Part of a small language model's weights.
Size: width 384, 3 heads of 128 (1 for keys and values), vocabulary 5470.
Architecture: RMSNorm before each block, rotary positions, no biases in attention or MLP.
Each number is 500 + 50 x the weight over its row's rms, rounded and kept within 0 to 999. Layers, rows and columns count from 0. Numbers have three digits each. The size before them is the row's rms in percent of the matrix's.

# layer 7 MLP up, 1024x384, rms 0.097, rows 612-705, columns 192-239
096:478492456515529494497523543544441473459487483535476447490587469512626549615570578578553555430383538510442552476487449437516485521470493465453502
102:489463484428547530536488527628463539503467406544538556497481518553484569480524449480536466526510403451456521585402546455487521591545424464512481
102:580464415439425486485464459565509484562472391570384451472531479493568453462524499465608567496477490556503493527527541495417469460426527436529509
094:567428422466508585492464576512475541454415507518564532503495544497452454485426451442503471504474555500495413582480649489482463433510487570542513
104:531497439581511439453497477523483446538505458507469485515477521511412558440519504489588463466527449495535535524515460517454475543486568468536579
101:522476570574507408566420548456480529524489541414495565450461473432545525429460537517423480551537541499417514541587511538603523424507510515431534
098:521523458482500460534479527569478442456418553443565490512475542577497478540466495475463552444523579568448479498417477504479633542408544572434533
101:496543565471508597525580537435527517485522551542509566500565544507423543512468447368514523499562487457541465541500439560527588469472518479497542
103:444550477511526520485499516460498516513460465436468557467537600502560464401421501574474508530515604410504517492492481482442536510563448436438519
102:546430569483484585474550487445476452549551505470493489453477444409543385487505499399517547464473568524475432545452416558554464472470507516501527
101:569443449508547516486533486509470501565473546499449523539502426506439558423533548534482444582419522543552495520547488480467470462443468488528513
102:387420479469607593508494589570497521446465516451428448501489512488497532570460544491450512506533437436517531464512466515442493486456537520458439
099:491551474574501464475464477500476496573519480531477516483550519489544529477490452550522397547558538448566508523572462465398503547578525502389385
107:581567533451442488561489540529494573456384532598458516540466523632482490531463526501569548446573553404412518453504468468494577513471475517520459
099:547508450487520516509457528452546510498510463518435493492495462466409538474503431452585402537522526473387485420453539552529494485549546486481561
095:510439453514563554482527477470510559525477505374455470544512499481462483550477593567476587449466493577443368478471537495455469538513457505505534
097:381556505477457554459542478466521498458481538462473483575488627591448495446455521521579443383489516463457499551463471493515516522565443560459445
100:504408556544516495497513589534493357539473474503493439411536521446556440531492533460546479527494512511477444505512480605487486499418535444404588
095:552616527500426440491464468533454425482575515562458516472506495450470511442535439529564514481578477501427509448521516424538451513482601412505523
102:464439400462598588552495447513537526566491485459504489469415479465447480480473508534564396557513534523440517451494441462425488375527438571487460
098:447510553479504507530405367524414409493542434478447502482447492491512501501508468436440433462509470482431519560501517530404415423549417403421542
099:631388469541417477459597589523538555513457458453576478513449486399523460518458450585550523493471536498538498506429536550490462418431489492416608
100:467543536467612460490458515512531480468595371471510515503470548480554462544437510512552549449498486508444445575456460538488522504496480474515574
100:464495475470497445434441504510449532456583483395527590456551510504479452529478474497571517449562592477505377483473534433520594595481556456598453
101:508552466450519503475467527421487566570497466550467515411481458422468482484516515529511494433474524451501472568484489517543474463496462502540548
102:604542498539491483503436468473527502560502401429506568540466480504441484561537512527551477480493483491506448522497580581566543505486448504538501
095:527433522499456591515509447508559489443513499679521472578440522515573424503511502511522528528504530534455483540543515507519462416451550471527504
098:464584494522449525550486497486491511438523527482604527446458459504522499486546510465520490491526410497609473547443474542464533395512507448494536
100:475444475518515570559451524492563394485517494539532480510555516507479445400506466431569545421624473539460558504505504477419586493448536429489482
101:472462518483602486505462527526469524466487419482503457423502570479470534489507456484375480444494442512488477548475460482471328536514530466533518
100:499413523547422578534485511439466471487388581526515534509397495521432440479413477486549473532570460493452402500466516393557561417427500513528423
106:531481588606504453397477543551486441419532439419486596432475555529514452566562485492509553552471527416512477424550528540571456630533589508451518
098:485509518495475448554545416524576530566586538526493477421530619538519483478504488546374482519503457510440462605588502479557437463527461484402411
098:502485519534536481461536415505517539497563466552505461464441476507451499412438577530497526478564444532551498504493484501390532465543442438473448
101:551471538548603509430457469575445508510465440555578522479470543471491465473466530535574471554503500408417454481468546529500523539494514532459513
099:440451524544530496485587465526603504516429468439531451391457505459603475484509487549394528460506560398521507504443546465584466574524515368527504
103:508517497397415454426450559519516464509503583412493470527536540516502468456497469423468550459589545505555469443524512567449532494490504416558412
100:492539537500530488504531458473522498487482587404565573595490460600446479465497570524460499476472567556473544517408411564448462476467575467545578
100:502433515467482523616562499523474555511477496473430553384454521476523469423396449495505420596465519473530575498545490497507545499436502536480451
093:476572518447472535449457557444479590432534488477465455527493470532482407528497479478532512429439501565535488449481452558484534560504594523529504
105:446489467525661567489521509473561541577561524543442448579441488524530485490521517529501539545531557455493441509531503581528554554562410448435510
096:526477463471442499588587511554443477486396525530491434591459549556524460577455490493462484466469570448570556537543531432630524470508487548494465
107:453447418514485627499418574529537453520467435579434505520598473412512512484400588490549495570520553527547464521508483476482504577426597491431373
098:514453490476544614415536542538383544480385536484508503466596480494435473524560465553494484493512567506562451453464477495501529591506552438476507
099:491484527400587477449480492467529444397464476498482584534575541445516496594515536497437472520441461525560577358547528540515505449525504490519462
097:504549491536571612445488508500521472420557493538490505496439436379523523394553443481509507495419458421497500588502364461536498492449477468429439
101:506609519531469574530444568477454547467571530549500502539496427507651454449487495505607538504545512564397539461449569418451570474433454418474452
098:533503546461443574601474463586578536554460518534554462537503489536487537397479561378573542655462517554523543522460481548494430471563397517484478
102:415527528430534544544432549580486448443543456504529574529589558506442486491475548531520434534435518582434485534437420458516576478506521445561535
096:544589484554473538462483520493531448472603478531590470413555506520537375516493449559553587586457513516502435503516501452484462602412506556574490
098:585442526503494505418485545476568539528494488523545522452553523460556501477452530541459439516559461492444578439430482507450452510457470439484458
100:528494527392538421556553461506435428469531592658429524583540514534476456506464490500459527487393496439427431440488454509560557511542482600459519
102:489510511451500482519549451408493507528505461554481571401516493617407589550488463503546620470518529500434488535555471531527636519413397530448434
096:537451554527490565451446568476433524436456421477414475578527523529572462475525440493533523501539510447522474531464537578416523480524456534513449
100:512549443500481461551448402504539446425527503483440502495533603429483509535555496617505521534597484547498621533524406494430460573512521516391437
102:483529412497559496526488509480477489513576608496539481536426391577583517591516536460495466488508484556507497538487449498470432410495448471547564
096:542336496530483494435458473503522510487515425592382440496505569422448491467455595478406402551433494557506481465421584508489443489401545526542533
101:566463485424447509530489467568610510485516524475416494525445515517562554473445494533565590552524376525454524516466542466506544627423545442415477
107:466539616553474508538565584535490483507519528567492500416543530568561507504503534397450515504534494492490524402409486638601621418531485446573605
096:478478564542368442547542569462539549558457497484520545495468471562495466558553564473543558548516560557439506628533493436471407494435479473494531
102:532502527423469487559420505448507433434577540548450434510518453480610457619473541516501521490554425503460551433536465476486579528449545536633510
102:501537458530468486465452551463449447524474548567416437446544544519473547478476444522515506527512525585501524506605533478516449492477429481537663
099:531484450542545522434525493533490494618461445508510438529522469509606453479455509538554479537510496446405537587569533488461487417595420462549527
105:464513511436429494583616594558455478528451499473495471431552526556497494531561504453503521534506490549475561483497456532548506616472487554500525
101:541463603528509566582442491491520589431469541462471485565558502448444407475539482433535441486576517420536384521574476469408601510548494510419514
099:573463417587480582539462471439565522388579469621577518475488458441526564454520466429460369442427542463481421486466532471579482417572488491529472
094:517467467439483496492519616493486465490580590585587476547632486475569428495555459458486538507492487588492496478486395514519395547491479449583497
103:498456453503594437532485536427496425507424471451471457539442523521478590498502449478522503550530423491473409650456508485533500547550507570509579
107:541459492526410522474479567557576566449496462487490407526461528436537518443482479510559456454435509429410449574461480485572425441529498425533527
099:460442476534521417494500505479478583497463443478498436548552619470545487418431561610493534505531520469469560509471557443490477447475484409537550
101:471586486548499525483518566479462526518495501418482510470446441532477545455450486563551496451515546503439450419488418590560505576524445451580540
095:517565526481501501549503578460532551538461500444410517446533515482474503464405466520470589410383494437498467560524566437514620473547532522577457
099:476451498537466502594522439393418438508477583425527421536498539537525439483532554560469448554493519412605540464550510541438513430443462527464429
097:543460470494517505528508525472502497567569466500440660579441467543565493584443549485544494481452563530467524548439443514512552418551479556556511
106:556481487389481487512516466441516423559423593450492592483375563480487480495516553535480405627584493537474503505501534573532432426584526536507527
103:493461520521522484532533532534500505635527545384525486522575551469413575440587440433563479486487428511467493524443537539477469459524514537417552
105:571455492546494415487489518475475519491455479466444585552425498452464450599444491382538544451549475542421492458480540482487469486609453579538544
094:580563518505489546518434458509571518521489458467463621456580474525545444406403470483424419432536526477567494411556484514533511571450532533514548
100:367507647496436533554402585406504464535446449479533526518521510549512560440504495472401560520476500426481553455465521481460426543465613539500446
109:537532480560588455494440520628536505517576463499442551465584543512414514463538471485553551509457469572551506573370478500456445518525506615546553
102:555459483531517550471519517456529543542498547593510530460500477500455474468487474558540517465492514504502382506521497423458372533490461517533506
098:536536461539555540427540479550478503444595469453486512430532460443543549511506495529571463531514499505484343483430525510540479485558514459482480
100:511470449513502471499558454490431433576497496555505416455482538448363446453498452499466471441510522514511491559461526502528508509526524565500461
101:468497446557341523445498482522446514470545528451465545451493614507460448413458553513507567491478559567456437553418470521445508503468506514449506
101:533548539527535503563445456445534489570467479482503410477449479527501500460458469488483526415472496498517496511474372569488460449378478592568487
106:560512508432440566627491507457497580527498495500468504563481421482529534439494374487467523451549461521419559515480552499560474556489470424571529
101:498534418512502494508470503513496512408629613497454574410415409503527565537514442518517603498419398512488488580544532462507506459511562532481540
106:425439531482550443438499510443457507462482463497491544447487451538512580464388538578510445503548503554575469502468483474552455474513507541422594
097:471504466483438522524457505481452415533531528393542468484491468419543543485477589490493403512446476500555470588480520528424484558488490491518475
101:583527429494529531497537567433505559526532446429517471476491477556521535481376459513514476537506420495508474514552521408464571540454516483567494
097:453415510469492561470520411513407477472443572430436577471505488540492603480527492444582580544444557499583522613466527534471508541495532549457427
094:481573457505487496546503481507526395542504577468569457550576577482566489529543455424503502543482549534605499522486428497489504609470561579518526
105:448428598487425385639392523495511448503446557466522522455568459472338576544508471419446473469470504448561475531568475413507461606475463447513528
100:494470512486463484496534557561516451534491451554474481496481477581432504507548530501478525521525497505503459447493387476507380471587527517439450
# layer 7 MLP down (transposed), 1024x384, rms 0.184, rows 612-705, columns 192-239
102:546539552593524583540552446406430489512493542513457492351502521622503584462496605529478559591494442467494518505523492445452455508427564550439437
096:531511495508402447550489570472453556517428518532415479536388530465477452561573492473506518471523468435431515503453513479473586505573529619528511
100:520469502469523498452501539483548415455566469453502574450463464589458491524507555480479515492502482524490529481493524522520384552596550554474439
103:479546594454513512507535530478441447484518558507507498439469486474520533474547515496459416443422465598586471567394508538413432539519457503473487
102:464484463503499492491508485458486608556544601471503397561533440502500526504525467494470553482591518540487506443444454641531559563567462497488557
103:509446496471570461491374505431491591505546483474603516553513444457501500381499567457506501507518578551378473562441468476544519531440491419443465
097:487472453569472473502433380570505491531455461521440489420482439441436523555425459470450464523451496467536464561518509500461505462466499475542442
105:545453548498555540549547505476449525530590522519481531478520582541514583603515507506507535531448363514527495569521579445512554525513474527497463
102:595532549483393573488510568580550444424564463501481577464458501511501508524464478539475492588502588486569507444530568529459560501494481439457542
104:544458445545525455476443424466509597501595483477464454463415531437526579567437541531465520454471392553582526458480481493434527452555510452385457
098:531537480388520606468457496514470464543541448480492516468562473531445528491482587369497469505421494510522498438612430509388457526554518487476478
104:531540476536511487531473532494547471527534433578507537498509460534507439443604546475519584641465442522519494418511493660547565460513495410535561
098:440450364524579482449640519560521463545564528542552554469423463501406520414508482526385473555552512515494436453582492545450463479489556467414532
106:497529554526448465481509546476562588480490466537532464513532521580567517468413521485435458559430565410484470523569499536609468488490427427412515
097:411565527536509467531528547443559448486555556585459611532522451507453496550421545376517451557544485539539497531596456473448508473523557579429516
109:509537556668543509487465486579488520526472486503504412494480466595462519449389574397575583556515466448476524560477516417518514541563542459554447
099:501557480450534549503544521484576548469465464556398498480502547460475596496546525583522508468556503541406571437532479589510455573514517489557475
102:568573559464531522470593494576419476604428493492467447522519493444580493466427517552454479496533445503520481555495517489583510549562503335565401
102:486507496598556469535523465512551472531489469434471580440464486537430486526485529507399501503507469430433400612561504453469453520475479555397413
114:556556512556547501425436500540511574511481438554465529478442452499453457503429480564476491385378568543523564543581555472509576410500523544446533
099:568581540508481456442522482480481500549474492474539462521515464517534463515554457524515520510486468472460451530473432466479467357583449479589448
101:585411448558513453440531611487510473494536450505600457461459535466490503447514441487560490472544520549543354518411479539474496439476511503494574
095:554554427443541445473461546491452534446520433494460483542589616509522538494518478508511526481453499461458457509462494510472536449582565564484596
098:495553534517531439500532444557582545376407550421497531493560560535483491401533518493583471479555525525537516452501554620527644606553495492444365
099:501512483564370520496550525472495485460464495549492468434536465500534418540573474591565467440519410501446506492527594473460500501516527507405432
101:472571450548439622419557533446437479489508525534531426576524449579478511415556536450533504531538576484460551525591566490508585552514598477439530
102:495524545494519455534439541512526452475519500461537503511533553424447500467541508533539503488544477418507538475536403480491433391490514494509465
100:506523507506476548484513527432545540473483519570499525481527476602534513498553532532502532380500383510467526431470443498535528476527434577450453
102:418453499518551488571517540594492519560447437455431530500504498485522403490528453490467505439496496496584541535488547463594554479479514470541514
098:521505577539572417457450487574459526487483525439593466471621458567522468467452494497455588465451570423477497502559473539469451515537553500438542
095:594432462536548461555601563513487546501486509465523572628357481500426438449462559426498538555555435511511480525548564549550514400455570524576499
106:503454483632511529618541507537450509487574522522487608523564526467497494545528497541513436495470420530525555385566514499468502478484645511640501
100:501515516556525503518464465493521468533453512506505546567483539563487477567573483560462448470568568506521491564521557513504455520590521498502556
095:546472541537575530441548417584482387554518491525418489604520545511495485454523462482533467588464492551567580449494430524463473494508590441473505
100:538483502516565496425462476454497505462479516471603547507539499430539528464413579462482472492504523459517517525447439501584434517417473412477517
097:578520451518453508510486450494572515416522491512508474509542453490479442505562448559498530488540441405535511530476463481473466488462475537486550
111:477488457479480480583436457530517489552474481501429417468544438486423477461524455562476548541500494416502563558488449532547545532567482398492446
099:455645639546567508498438571435475486557493514447518537530541479494468446512578570602546560571525482475492569458547543528477577525524546517524516
094:453387468504555478558501552371533506495467505477448523482468353432541551470537529367482579557424520601450509486506567507527490507541508454443530
092:532567447483512564411428461548465545563443462518474487545513428551507516546570442469487437467483528471508529434516608432544483462531480514374495
099:624505590514571545502478463460547489484492544553514577526537469529487527501590526547514536495581429480557452578482425528543536477538383558486580
097:532464539341468572595452509476496484467534499520464540456523477477534538504531493482526505545480545531560476385471469551386540463519449501527511
099:484447478608506561499368538526431557520564425467473462465498548595439499525525564495457496468471591469540486524401453415429523507401490503420488
099:430520541576563502419568490496501470427416569506473531524491471395486476548473415528500372542502492430504498595463495436490529488531483480487437
090:518547558529535417524483448552641419553438539571499506562498444600503608530552563537551598487574506514454511445510548570359428546548527399541512
095:491542437467457608492445544460410474482494426545505521483443528490512551439491519515459437571498538449526577504477536403523409588468466611494518
098:416466471473556427477431543512555543422523597518541502470424529492449443530493472531418534492594409513559452458548412474479462468478590576509427
095:448520469443412608580463413549470438509498526553417586449536449428455437527522538426480552586481483379461459626530436467509496506471423516513415
097:495587510406528484426451575510443501436578483505454545542493475572506543511472492571463475507529532485488480509418448527494550504577556506485430
098:615522477571514441501519439487421469506426471446507516494585566470476578567474553498524513465520507465585510457499551581471536472516441466504467
101:487435416530515470468484532496540509484531517582485515552501605556500496459551516410446542509482521505516477475478542512518443531511527503569436
100:517419541467471544484504510543529508488489552571487465548519557494551464482526545490341509484577494447495409396448574472482433450481570475452440
102:426487486529521430495486534415528489487377510500496423506530509508539566580538532621476450616489506473465457422449466516504593438448528503580457
092:434547543545465468426480513405511437469549418524456491512515553571470497556519543527451551421489557542459559527445488467572503540484451448523410
100:513512410486384580438496514514403610536572442472473546473470490545445446532484486571578521414478519553495535585529539453448546429520439506563568
100:437528506501458403503501515481561564452387493493576510501471493543511478474348457510424487493417420420520532549500499475464502518530518591496359
093:465467548583519636493521529528458479514578419471488519456541488537574501516495475495522465402501484490410455458580580536469572492512583558504559
101:488510542493443448556534510503513527507486503547462505473484420485563532482430455527499485508405477517521599527553579499555457488510576502507486
102:510545505495596558588561515520481473479567555483437542447589499508517485499514547525397561567554409525625518582487459512521514499530456454520481
099:513463478537539451472498573413521537502516487498531449569441469552559525587435480466483539528509572492534449445439498470524421525456528542457500
095:448487501471512548497550602556488509551535494432474527527491528394595584459507442503477565495459485392512562500515486487566504483479485560481412
098:569503548407486527454573524436471582519539543559469474431471538403460519484548549460515442478558523513549500460576597481519469459514502420488417
104:478445466530538444454624551470548498575539532503523450447487578470565552505474437487518473605442522501513545484451497578576511512521480541461500
111:413479520469484425465419568499567496461622484477569496420529486486466568448523531489430610422493577471508569513591521567577379565565476486498529
104:538418437501458493550594454522504500516430506454500553556513541458471407435521578463445459462531548483543369596550463504541478532512440455417472
093:516577482562469536547500489510495546499516467457551550513498532436443499449459465489423553557416455485565499447465478540484472433559406498341535
097:586551550604461575548538419509529491469593498544593483523500486489534446408513448407535524474559508488497527487496460565557503521475422468513490
100:541411486511561414426524689580541414428429486533528409475434603585582533432579460519525487485499438453607516570525550560430550500447542460424460
100:536495503530561495437556436495400554480537478577535457480462479539523433525520463449484504389459492424420499503454553480523471493470525532541568
097:506513536510486471565427500607605457544440487452470443443545496407505443475449587617509487464547380592505455477503544464486472513456474479517475
096:431521517522471379419529501516532518466532603537493560509497483595457405470445481528517505579477492476380573513456417394493586549473500504518521
108:483455544439512510489620563479512468495528531456451451515488492470572515534488493600455616576481475434530570615491561445446526496495520545549455
092:503453509648483549487444531461463493519499446420542454577513492569477402589497351454476516495503424454499531460526495489487496450529494565560507
100:493606449535530589508521465516460544483538557468457529484553563431565407508539466502432480521486451504476454570552584571475592442511456485440542
099:533362437572548454512479520564552395618411548434553566434483579453507506570564447495406470513523461550456480482566437538505474510532534497656461
106:443540525513487465560538579472581490415472557543576459486541472527472571485515447462549534433521503542553506488577471492482483517413493558471543
098:477550601573557402461496493446497556539402527448471562440537468505485401388491475536462559513549466550449535515575433436470506567609535518450403
096:474465550643605441445523476551541416445489455460492400470545518461463533444451510552523498510484542472552498431579555402532464509481604397378528
107:558509506545485510395491569479505549455407502491509407436493506475505506493458556493454524490398441464462451530501512512489451521512644502493516
106:464453496501505524459513478496460532483595467470510484438531499536510451468488558522594435447525475477540443569446465351474618451483529455491525
104:631471604478497450472500493412611405557572513521484498427445482519515547500517525448412561405457446531461447516535528442569480416528492495490451
097:514441488527429474437483503584630460442464582506415465431533532569465569577439467480552466466435551457575394565466472514559488513579441396559438
106:540464501518568479432540574452450445594497581535594471523501530473448484492511479502464466523488533546556544521492486583537406471522506494529438
101:531522554548519507512586484497512450570517463518498480581464447443462484429479585478561456458529466517456412544537464531417569489509525483475486
096:471534520577506471568538440437523475604460503512513509488554461463542457538547421568480550495519479555528573505490570515442597537564598478530416
102:516527581520478582439409486506489547544510491490536532543537483502514469420431529517479443488500500455426451546414533480524466543620506524530615
103:570569509458488527471562552464495507489495557507501527476551564610510586530556520480556457509462514491499468460481508536561558543446477456464520
098:463574456512470439404479527495525573574495480534471476534493418534528478518459489450491521521429494516430483501473546517577482420574502454445594
100:547451435542432431440474431455517563502411427432514433502498524553480539482435523478454407444485548480556541493560461495488475407572507507602467
101:552525447547513489482451492654551447567560519515492573513566479557557487446548449572531518470498558506513497487518548428504504486477414435510397
104:467480449484517555525529463517524465491484438499441555492492533449475518592518450527534504448566517500583528536483519563456427452490505578487458
088:453507517460443533518497461543491439464496505499528459435499443475524472550534593492537453545432502455530532457557440496464510449537437474490499
101:584545455459412465496510495576487503441491452489531479517555534517485488508483402509467499591478461556496466490536409522522403421520541505415631
103:495529462482319530470528574458489412415488483470430417427560563541488541517561479490571515551459535541504449541523500475369425538511546501481394
# layer 7 MLP gate, 1024x384, rms 0.0936, rows 613-706, columns 192-239
096:503541497432600535551364536460570482596432518482466509532523488409430444517555584405520489491597455515485615539589540507458443547515484444512560
101:574472481491508573466590511421508505477439474465575475480437464405496572401524466509547479556473540503423475532559511578523480510518562581482430
094:451338559529491475542544590523401447571433483523505569521458594471513544539517512562485609601447535564586572522552522409519535574544432538557508
107:571462526536490626488437502454459456554465493554482499522510476520531483536448516494494435459497445547453502512498474554522481486485457456518466
102:413427463476575528538600430441489492477539463517563540565519473541395511569527543547558503545528563461451521526427557508457504559471370528518537
101:500450435469550556452450535500464537474464542560548506432440506541496415524535577479530485474498500532460526527638449472410598418469488553522596
099:515552487510433532453523639445516480418525423501506528471567525521487496593438478502419588440504444450494409594525458469475475476508545470550542
099:542619554490506578535496581526468419521444486551459490557455533443463529480543435533497537515417508535511540464539444493494445495508479546558449
098:488644445497549475575471495421558447514520455464488567450508517417540506403533529566566510499491491399428454515421519562448554491463509496565512
100:475453539527503461550484510462487456437549565551531573504458515458536576467571454444423424456481561517426565553527431504503475537491468533518520
098:525490468538520418593560483489527464498519438445482488534407550500516447501534535524528491400434459519474548442536602462446502443433569535521492
101:468471540457550435431528473553518506554485503579498517529529400595527547440431527464518531501519548508469486654535503440473521495627499465559440
103:487503525423517497492537599387530511573550456483532535476475458547486526503455467462541521412494515578490413526533469527490518617482454480567515
098:505485453537512514387503488490529477464413531453505437447466433571409566528511586512427490521543502465461509566548530557515509488522462622398567
094:500498530550488458522484467527524390490462499575450511505424562506550526427544542552495497501525464484471529570510440541516525481553527557542444
099:491527549453441442515549474534545502500529541500461550492514492490514489455553492526461544513503501428572514451563483399526461501462620529493442
100:549519530485512456521529490498526503439495473521473524460495470564511587540429451467543522436451508481461549413483557471536428538378416493472532
099:516427542613601525484503537507511444616415492451578476545549649523496558496443479445455505474523510459458470566493535515529507519574454507520536
098:448469561473503598454554588570489531491549514473524555531446414589569511517591542426535571523511512517536418531416573504517503503447527480491543
099:356526459501510511445490521450466511507468502484442576535472467526525476515407466500546556477518464469404504572476520437440515554565547468618463
094:567481544549533425431572482536517450473521532530571513498483471395548496537506447435479596509537448533493420558503552482471451442459427494618464
099:574466442533532470475569421519533452422497560511471535494416404527490457529516501434457488514508482531423510575474567490453510471448559508427470
102:564462521507496584493574543506522494389503545462369465445524464611506422539486442499483558491340549502518503587433491496384510558476463521543553
107:468501468512527498399434480553525439455513495546470490479396466500485457557457489496439440491417577502574510493538473442461516526519536510487573
106:409461496512493488471505547468507627441528571515423441515534570444508496585513614464495469476492526528589509445478420515495465478557571543511402
098:580472509552583511579451525469549585519469446483443514521552539533471546528431557486516580464526519462509449467535432548368504497483546501540564
100:469562501538494451474609487486515505481562540524526523495530564494502540495391566484450542565554497546535550538510567517448441525542474556517487
101:496469511510515476512475523444566592536550477504503504484532442501458481564490585531507550561451484436450481475476462455536425547452373517543515
105:561543577534401446526486524544565498615511565526509438514531477519499406465527538496507426557498517447605520499470407551466514514444463571537596
098:554473496505549466412519457482450533450551538513466571581509376408420500437546489443472463533582503443481479535511574428502554612447493497511394
096:494478472539447491546468596416576525464475401505449491394442471458536517574514434542514525494483628377509477481479598431534555605443513483490439
090:504473562457511534616425483459505445558563479443592580536511428454459580457502530501488559494505533479582425520560496530568418592514457483534490
098:513445480486451638457560471463513575444477473555520531485523530573435498573495465591389459436497566555492480580495588556476545581487470576468428
101:407523472577491485565501499533539561479568490533503547532446505473536634434525520495517525546497579581389490460502533455524381477490452488464538
103:512540556538450473443468427413530556544465470481546431429418565471504505527490463499420553570408588410526578519507554462502514518526560537479471
108:561541360390511451485554494541520445554502542390552435436464494542432508479519528516573409457449590514551513533524509520448448531497546511433473
105:459393475489560520531553418569386464495513483549499558506502423487487469613475420433394532548463423472482502506550532375425570459453488536559499
101:501473416537474384474422617472531556489416490393502533487462506469499540456482481476527493457484536550517554433466486452490498460515586474563562
095:535489385562501489372497529523555531582423439506520508527505423618469476592553494480567448483510478505569537510502461503463501524453539576515465
103:470532475464440523528553435440513548461643461477531425466446547512455542436470569486502560475534396506537588456349519538459557466548545469427469
094:487457468483541544490546611486522420543421505502506547479519467510419560436398462475500472530493416519529474579495401508518471415550485515593527
105:451502391530443525493419586553474488587529507510517489475485509569552509636468532579499502504588512538553561481502598539500520499492523474539440
099:574519459365507460563468556514558454470453511515435495528516598535532533484466572455502543523507412496500454533494592526595549528553421437453532
097:497593578515640541490550642466497493522468479438488501456452525469429437513493501482570529529423418465512585516536568441422527552396461494506472
101:550545416557492519566553480541411578569592395554542512497493486491419540497420402456512460563396406470501576611527487479538495464596528546611428
101:458433414488538492480533479538532517409474599565470451427491501525485561478506500426513492470471541554486442609570586453537503451493524532435540
095:452485468550504502471471522425556526431471450544503447455483512470459518468534518539537491495498545626527450441453556514545515420567575582511546
100:520534498506565487465445443507491443560546485514551538509447423562520419458448496602511464508521314495484453538531544532393527526580486514481480
095:524596503399539527444571572439481465466466581457458472579489499530461467494506452473548476501483485546495440451563557442581469522466412506494514
093:456525380484512585520466541475555578549456527560533521524455461484542540585411579561549420522507533477469528484607557542459490560526509522519495
095:414569558481578533442437520462367431507501413488497545479499556574475598557522535484509478495441461535525535491544506486499520457476469509569481
102:466526559531451483454576477438503564483415427497501520437479424490519547438541560545545477463470435530557483559560475525398496487551523548484468
096:499500499452586551489518560536584463600586495574479550481470417461528435558532539456506418544510445490425526489518511564514579551468613484528572
097:515479557455509440503418447515525522466514431385499556534434502446512460464498580483532486420467485513502516505551546510530451474490465569558589
105:548438559486509435595430546507556569420444464453422504530505437442480484479529506531520501492624471540527475512594540533434503519586475555522499
097:449450536503446495423469601392540511536556473396472488397501489507439502628493442531422542573456474392470388574509569427453544464458450499559521
103:545548459511490616466473533552463509510522487527461539456466469418542469588492536479479506458427552443558440607514499601520494551528556511459438
108:589434512436470496532488577445584505546481492461450536623440515443438509627498483463571487515457529523515518478569568464475467402546454560432446
096:455529437491449532450522485525504579517487378513488477459554448412455535591466513478398575478468560445440496591457541500465482518428528523472601
099:453551515437545446542490489545476552560559503485491599480487549526617513486532529499459397461529481491505614553506522537413499509463436478482462
108:472487595620557408587460539469517463599482538481517538482478516543491495582436367508410494536444506456550479393519505459539499477536503506538458
105:499487467459634540456470474487449485468518411480482516465526435563577603454544451454592475505466553592438556587440434512607617524502419485544435
109:490543569436544503619477540416497489501542430444493515477476553431422510608484484539461526517518514491517523516527486559614433605539488491442536
100:425502562417446513483542566501635491521478535490562538579483375562542457480380552462466528587478526483465438458450667514474540426453518570494563
098:571533555518453510538458382561557529382451487478578488448579469511452441459490478484550561491441427587407429462468471476515498507467530545574429
074:462429538401586526485432598482529544452462513512544535536470443376532458483598574538480656581493520505503508507513553491434438520539464570561499
097:430489512556488462466550554572482454409475408573472475478413456499543440488482585549482602475417503482433502442536490499529454592462545547481431
103:478463492517428549504506518501573488596527513420450432409491547481518506534557506614480429462509504459479538568460439507535462541595490469459470
101:569560516484453464455497583474510470552452468588471578486491476571581489457501593543494471424461431478509597481525498495450557527578457584478507
099:614528547581481511552554522493478526539500530519515449394523474532480490510470571557553513500405527556454441470582483465541478508387552487413507
096:505539570494459494470537482441485479489525583504460468447505515519423512528469490621504602458455507385455436589493503454346450446519543525494590
102:413547506494610462530588523514466471425470540532504482541550491418439555538512534544504477473503567493453478524466559471449511493590535484430607
101:429456476550486539546524600461547512492585516498455422470500489548501615413476562509501594393483448491447510540431463487465533498514454625399528
102:453514477491524519643547474488474470565436495457536501404523539416509509503437554612449502471471540505483535506488432567372469444485486443461440
109:496480518520515480455501415503520435444564537538501500600459451514486444505591545517557468474525596608446475498534498431535498482506493541366499
100:531518500526592554581563452508507447511406491496424541490439546469433432461494473575337400453483419474470429493476514421480488476489472466533462
097:505514532521409481519536468448583531546605490480523490482540418434516548445453544553445478499510499403472517414526507480525516539571478483417560
103:622537433512528586507521601551615458519473524459451470559540528486525535486410473484505456441468556563450521438518539497521533519531439514535534
109:402510517468524495513565510498449517562489457569470546503410487445608483462471536473480585471510467463528508482474491439525529506527504406528436
103:476491412517464537577487468504376572462532380488458513530552474483497468485502563535517590510428407560429528550568457510407548457535548476469521
102:545600467452518420466484468491484559540535466497475472468595419572454532473442539442546486577530533451464528561530488604413456499623420479515632
104:476401438532494361444452511448470525374541444495477496495495462554541399464497549552481468666479473511464440563489563499504553498420436499489528
100:562514375559487442484466436527557387430563444434483553496515524469460470507446480571483459470532530535551471600464453545489498506492552510446467
102:511467509522462552439568513555542472448464490443473468386487575581467537510571530442456538511434584464456543486521510507494563516537517454487529
113:450464513540507523454585513486538470426501462439536520480388519499415502517512448484547486547511444472572499499539519416414468520400487510420371
098:472550439522540483580477548520511581524495504557505491517458519575505544538542515580520501471578508480463504540457487579459445446518482489482513
105:405493401455555434536434561576522438461481481482422459599491519556503511498538523530491486449483573547545476464511548561541522547499463497423541
102:538477503471497490387464586550522529448491521524510511492550469596530537476462495457496581482567543542497413484445517450464482438406529451549458
100:447431432619515516411490458493431552415498494487444547560474511490505631447528492452534490438471454503473499564473508468528471528578524475441475
099:506496459485441565586514363540452618559488488490503610535568570496472568573465521546572486552489464517442563497634507580459467448489493439450586
083:512501486513466408433491468530451454567492491518474475523447418592566494448479458628491441587451487417416589433452591499559547567498517532458479
098:480513564549472514516504459542499557525478452530516498493448560632433544446528504501457605491444491445479498543479532491474466470602441505495494
100:461583486466479503484464558453589487408568412568507538511494587526448521490494491533515577564515558534441537460498494546532358563508497582448521
100:475592489504514523540536461476475542458545539517546588458528451497538503527542503468562526563521473524509499500659454524512495466437525480459562